Each number is 500 + 40 x the weight over its row's rms, rounded and kept within 0 to 999. Layers, rows and columns count from 0. Numbers have three digits each. The size before them is the row's rms in percent of the matrix's.

# layer 6 MLP down (transposed), 1024x256, rms 0.0509, rows 629-724, columns 0-31
119:588484500522479517555464565489465497515466507428504488455536454480528473494486565553548475492466
102:445514474494583490539460487494539558467504463487491429455461514561470528515510446573539444482474
111:489513522458498485478502577477505513551561501528421559560534499492435530532486484480451455561468
086:500558538528486574473513508495462511390530527490465539492554427449496539483503495580495454458557
096:450478513489449445547536529579465396460545514510480552513491445479504472498534532507513367497538
100:492511541513523479456519516474510488442536514478463480533571498473526562581526559578469498527471
092:506508479497520495479573477572461480478470507558507482473478470548477505525537568427480440527568
098:563545543471503517522445523515476486507457521504477563431510521528549483579428459535546497466528
093:576524563501493514497512550411512437495448500494553506533459497583532482497525481501426532519524
116:431484425483466554513548468504527508503515470518538568496545499546510457394587472508469458505499
087:532533471551490525535558469463509473467472577517477457489543440491486457558555549514432493552466
100:471506583495532493499533462412473446508558536479454519493554474510558580643512542436469510486480
098:558530519539547560518543475474558607487424531474469522504519525508499540429478519462398518501503
100:478546461493505489540515475590540506538573447525465518479420549506492510512449454462484467515536
107:494507490502450502527495506436571507480490459527476534505467504513437434449460490545505569529470
101:478543536534449497545515500470563468496484463570449563513491497571506428466531470468484519475475
085:609504511465477495492453499594449541545559454503498570627471480494527523522546502534486455548517
114:455510515513507481448439485472511548504494473544417527490570519520480431460471531511509440487446
100:425473466498483564515486469542488502535478533551491507488543465444476462481526451493573470516518
086:566457486523556417532542475457541432435477502516474532581578481462539478484526498516545544486523
107:492526486452500500480449495529480484523550508568495463563519567507484435566426514492460536477496
112:435538469464453480491472525536544457486458482545533474452538555497491521471537517453519430490505
110:546471441473449493476506538454577433455510500535486521502484521538474566523558418560537544569537
105:491505504483541518518554578531472563501562590459556521512446541492487485461471462436506522507478
122:567478532540514517486501441528462519510476416481494504468523451451463460486551485473483515489413
029:549487466505523492572494512559574517503517475465510554498517478498549501436466543498527489472481
103:517446513468564467561571580405526539530504502464520556546475453512474520557456436648469510575499
096:462419467477495454517518474542549535452482606506457467505518519494485502535487433483482518544492
100:499552508570527440519479437494524464450520500431418542507482423451487509493483491532532535478546
094:541486488512484509427513557450560527518487596530483504420426503482502506523482528530451497540517
109:477501425506435447507598548502464424481522485581448551518467554506546529508435470499538468455429
103:429471449454461537446469530459547478534448497535546505457540445517511459516493469473456545515542
096:517458453489497530492477559495481509467567473509455527482527551492506557450549514533444433422507
111:518540501449517559492513589543495540436544530538464472499423477424460463476419506480494482506489
107:495498478443496486515459489553487464453524500521520546489522492487538510422457473479475466486531
109:509548528534463503525459520483529487479501486410503553490542519444460506528435538503540535456474
101:501504486477502568510524467479456490470566437543508551457480522548531448535501505506486457541541
102:459493413499555551448443457457481547460526526507494584431530505484528479483528541461513506480476
091:513535490472479570541556482533464527539518540527468453456512514465460481551499474508565478476518
106:485446543503492511449536531456501519531503473492550461541518491519465546602476457502480448499481
107:535509530496483490503525464517457560548544490472548490463483396477445510487553507498502459402476
081:552505490504485451511501518510480563485534468539498586530475543477547468440484555550540533448538
104:446475416461435467567479532479522503463484420536513501594553571495457506486561497535520516414443
100:529506486500589463460476519449474502418454522525500579439501451463545509514471544535407525501499
098:509507502526482503478505520496455520509538469429523525540469525458481452565482550516492502568488
086:487487564510491495458503527572457512466530457567493524558442446512541478557496469529494548493534
095:515499504573471491483521486464517525537433489468444565468542516505529521459413470582521603541389
107:486502568533525466526555499454511603534481503555512417458475459540505480556543572514480488534529
090:465511549498486579572435504572520484459510467572503462478544468505440447527538441479506508466477
095:505449526405381496462469444455497453444495552469373517534456521547516551495474512485474492528429
101:541505485498518484525489573392480570511475577513452541502488496514436496566475485498509497477508
081:506480522535458429513440480493535517490510531559424487475486534477589463474475451530565476483452
081:443512563510502482517527458543448556478541460509474489548536510459548404472481479491560476522576
105:508572477463492527524540506493482551515501504538540514508474447523509500528440540528530504493490
086:550487444432491519525549484524487526466544579511470519526429508546424501455545507424459499550593
103:545498522510516492528487499472578484402504526458500565464475516558447493484469503488557498489463
084:508527469466497522510525489500503510505471519450515470524513537557519519566510460430494527543537
122:556429463524520483508494545472469451515513489444533462532510508480514557472470503532543536491542
077:521474540427534478476526527496553537491506508401509492493457509514451431468497470579555544517515
103:397502518365542482469492541527498481446494516501484528490466535532494479483419491520503481541514
113:488498477508541539498494523512573457483473534483566543535459426576474566509496526496519512579533
078:572479552463523488478433524458444492528467523534517469490452495565450501508539439519458477509482
114:529551552506469538590489524548423526483529458490461462457509548506493487460472467516505473485513
085:463547512523512519527488514516533506470516460509533577400418545505539519487477570490541508591459
108:462475515481437486489440495547539441534442474561522520499494505492504512500469533497499432551492
108:386513590515463466528528478474546496428521516589434532458544514531583504458441491463547501524487
096:454516565546503554455484479523552526524509443474426494536470558489460528455540500465570549478468
089:499504525428506437593506517481509483458478441451476508509468518548426487527481510494544460522469
102:574450500493437509498538498503570517529626470498468537498466466485511588537498465453521579509480
122:435490498474538498455508495464544460484516456563534488390474519520437518473458535481512514482456
102:588503419539495490514510484546429519515562457434493500521464490451600534471466476471533582469581
117:590503441524502586484578457538497500500453519498512536539480452509453508491549464521496404487475
118:512496495454520531527512546488531545489610467527516615501438445461536582494512548560531449520552
110:514460409522481471505415508401497465526541600488509533544495452522500470477491479463543532498502
093:537527459435470421449488570514540478518581522487504461432499488523505438521492549506505566499468
112:509514486506531584472475408546534481582529444520456442430566504455520512510497469501500549481478
095:501530483519516459445510463513578429475520577510559540452509531501545561445547582529475497544447
093:518448485463540514525470569511608525519563505448528407510516550496499548500440512455579500492521
009:563490498513492521608526476543503516429592472487571553500510469498528470471493493543566522413437
095:538461539456491524455464480572445528582539482492444447491535564503486526528517514445440469538542
098:459507533511504449499486491444468458556490536521542596446355508564509578500530532471516487525541
107:569462521594473459563412599452561520556575499420493449594499492538484515511467503451503535531527
091:480489449546446478504602493514514570492536511454569499432479463503530511482496539472468517417560
086:358481542491453497493491536495423436470559515487477560508468524558462480503538583458532505519558
100:491514472478488552432463491472495564476517535450490547532577582456480426483489403544453493462508
110:506495527517461432544591532543526511505500438525458475507467590434480517432579513519451460557547
090:513458468542446474505548524504471592550529494497483463576536531508577521523417572459463506499450
114:498509571455511452486461523433533556437518475535484554453519498521468452487510471572528518489483
110:561450483476528509490475567496437561502458494469497444492487519542458505507513491543470481529455
065:484494501473505493503519529548490403522502497483497464436433521517575471515503507507475505531488
109:493486506526508498493507428485446596519565467466571466448473559472567516511561436526523531461562
116:325525507515527517520450494511508486462491450637528551549521497588501566516527473480469479426482
115:474509371455444515517541539459426543493462477483570424499560478490474524474544453563461553526459
085:490528545512483510545486507482614448446580547528527494387478545541534439435505522536480516509504
108:522449499467497451471524564461565488511484549469489512536470494473552501541477514505472531444465
105:512500448414452487518512509568558481537484506511494526444517498447540536512522412434523487458498
# layer 6 MLP up, 1024x256, rms 0.0858, rows 630-725, columns 0-31
100:526497508509455507437513520473369470581454504486520545478486496504513456509542524392496566521515
112:487532521464447495499493505490579520462517447486470485547517503577458553523505469537438539438486
094:519449498505436476534499487504531497620473519512470471547454546543472478531472523408439506512469
100:496465530502510493485494532437578534519447528502411457508518481514455472467548455454479582481445
110:480579508470519487577526471491495575486498461534501546436505439531428500487587529450466492493558
088:509463515531486468521389496432465506478496533463504467566551538479421482436512460522479508436446
099:457498516494486519502555527519542473498493437491488484548517489500471484483556525501507492466466
093:547488544482436493471464469427499484512423473540560444520465434569471499524551516431446492477487
103:522528539537525577479484407527512457540546472491505500460493513564455454504546437528452430475410
105:463497494476516562451532455494463495537495450480486466538567470545503531516498438492456518503494
101:491531541464447557510516468466488536461493433467515532506565348476471469435438518480494516462548
102:506534510461482528428475524459504473544553499483624531501444412454435417493539479479517514478562
091:570444557468504486449521525473420467534436574483523490546537424538530438458494486544482521455554
096:454482511488485465460483514532523490490520534487483467493471499551516559494519504434505478495527
105:530522540409497571532495522517488622478463494522492496579514532538479557455488474506472535420510
081:460501544505550522509511493397526435499480530501538436432470544483481501531508547486481552525503
108:465454510542469465476405489442481552550440512511497528507509451526443453514498516427473433503480
080:482528456530460412446534472495484505516499449475482473529480578586454486505490505539459451473487
088:505523476491467475489373518489518523550485501493468463492516512515451448475442487477432490506411
105:488532491470522573465474469498448523505486449529463465465538446492510475538460531505413520402512
092:561496569536519555507513475463482528556492549450495492532478425471509474485546481555503521479455
108:508538507536497461517486501480514540459455529555520463513503511498520529515456488455485512433437
106:499478459455468481472475476512462528507414481533446466543532473553493469495542475509479519477572
106:535454490512495479480442480540506515468460476483505458499545485509485500518542465516447435474421
036:527509520479459482451503538430406476496488522540482485515444491461450525590483499511485560554530
103:531458574552451501476540447497480477487516561489575503554508480479438476495509469414415460405483
103:452454571563497577514463490476563475581490511494413390576545441502517576453475458507434474493495
095:475523503468468546463520555506444505501463447519546470485504545556474468473507492520410479498445
099:490532504485567532486449373483441488498436532477573557481471483483457518548534504447523503502454
100:482496580519509500455501488543484499459532517521474497572553474541496443511521443490383551510463
095:516540466582543509482473493509479470569524541481487468558464477477464512494479512517479449460450
101:509556490536481484518538437535489510522430483526471491558450419461424476564516522491494474532436
101:546523554498472582436462570497524538556482532489456496484419458498407444499516502451489506492473
098:467503511472494466473447487501520468537477477498474466513478491517406401566512549564530503551472
107:470511469487540507466561475553497545532450473455459491536504435506486503492510525499495584480574
095:509511497501381468464452491529554453530376546481477524564483503466484518519505504521505531435416
105:483469551509566489473449413504431490504496509538507492500514503562500483528559493480460466466547
095:530508518556497439425511507494536469438468494466541509491552494521463525456612492522440520533461
100:476469539542446455438501505547524505539457519508532441501530550544452418564563458473426479485420
110:554514517516468436458464463495505560531470511483557409540465470489537507503556477480472488487469
091:483460540456498548445525489526462446548478597510477359460532464557505486534515451457427408541447
105:489459477522455466526525536562427512500399509428452443473490436446475479473500487442460542541570
096:487578588411465570543494488519475488566510483531457442575526513503449429524492452472498501468463
102:464506577517457440443489462527434491480476512464463479442473502480409434596532507491398532568486
104:516506518508472471481529435472526588473395485527503466552493506530473491520531428490463546457431
092:511550551450508523530525495512529513497505513490557431499504478500482474501572500458513417460540
104:499501497506547486491502446494491526508521553530561520531493429538454524512597507495458436511496
090:492481510463486511484592470427449506522463552502476472495498544523524562438475454502475524496499
095:498519411511549496523537490563539485595458485565598448451475508459472443535518513444515420488479
095:487488530518468482493543462557473456502511467502534505592449541499519559535586506427453536515514
098:495553529544474546483522489486505515520467470553565479523523527481456540529543522418476552478441
087:481537539537503476514463466521486505500449520521541469464483576502425544503538489434486541486425
106:571545501462487533450547441474433497543460460525535506489516421517454509499620497524448532511517
102:448516515509472546507469552492532518561441528582525521493542469515499545469503458599463509549478
105:449548471547549519462528511540476497486529542519510511501517528553485480449539510517458448480506
103:490476509541457441511439470544462504552453489495557510478551483606558462524480439507461500412429
115:498541526485472503517503501549504468473456522513505470485515475508515471577467534431446514489483
091:509546444493496485515462447466507543496482525559535509522499501514517573462562488503433423435440
098:464540532559468480496524466503473462458490449506521446456494505510439521481550574472458446410459
094:524532506461457461479520472477419545554506471536452454490534536477513464475505450462488461426438
087:531457552483477477472487488465457498505432500534533452519447452579449459503513478472432502484516
103:502514555485468440521533433545485473501398463533549440544484487541512533488493501421480509480508
097:580481524493560478474461458485414460500448489422533500491511501524513459500547469527494528440492
099:515515524538540533563565492502476517524509535464502533534498451469444503465520582515514462503459
105:470549518536486448578462389406473519513472460503480527521509498556385559455527544477483457432511
102:456446492465532465528499503394454435484470543528592491430496467527526496463506460450469509542523
094:602529570521487515446425482531436467548467561546486489433544463490580513468478503520467480521434
105:544441491524505491497453511494470463498432509572578484444486505507561502566553450473487527467484
115:499452486520509544497541500495500501519445512539513401497499513553496469487548523506426520471430
091:469508556415512505457450493443491512531490496509492488477541518568426413544494506501497448506409
107:564501494500480517465530401499501475533470517519493477539457500504438472545563466535474464466481
096:482509535493461538506509448486499519555459494539486431510528533543500425472469438504478551453448
104:534489529546476529434486436542483531555457439506557525459505537510410510535585469448393501510492
093:515496497474479496523563400461475520518462484481433594545501458545429485504463445533479484541407
102:518521520495518451509526538495528455481513513507545532522432387452481471487455480509484418492479
109:475464515477359526504439468509461468499471493541453441533485493539533362540599523481429520472520
096:469501575543462472531520547460438462496474518543469525417460458507477476478544480537417526508518
018:491459516451474447418529549406451475506458507481451466487444471438459473547463499474493557547532
096:528511477557441478508561551444577506452534504499593586497487445453517516509456531484530511497438
110:483454518462444535542545510453530501506479525552483473546467541521495507471523474471416511498438
105:498439512583428428483459522491490488517506484464527470552518470527484551550550536469517458452545
103:483443510455513486512412527480399555528397481531525488576492562523463547548520458538492444504510
093:479554480492507534584483475497495536517416572521488456515525474499470547473514454416477522511393
101:525565522519514473562499509565538472495486497523478489505467442447439490445542534455474434551460
106:477486539477414495523487468479476429520506509547495524518464467499474449568473518486445503464454
100:480524513466512533491450500539518447507441520504492501443479518554388470465582492476494509507563
102:531494484592444455545510457557468381567454520467556390505490490516537531508498509428485416497513
103:520462529517470510481448516517445531524441530522512427533459471550475483486514532491437445503461
080:484485493546514489478497532484494548493455504514470528552526452506440495490553490538495497444411
103:517451474478502509460510458540463580478496548442508414486524484561531534503561507440453462526563
096:650463549465450488485509539481516538571524521393476447454455467432528474528498538508526581595546
105:434513464448463495516516482459407536505491526506610449531551467522450539414510457531478545505465
089:485450489445472466504488443527363590455432491468492539556475475512474532566488447487511509484428
106:512520507498445512492501459509487532476505559490531462559471506450488470509580577500511519472578
100:497477494545506542468488447533501415552450457498508464538508449500454560501495508479510517411531
107:523523516511428495466510462444473529457426533493506470534560500490481532541503500537478411476463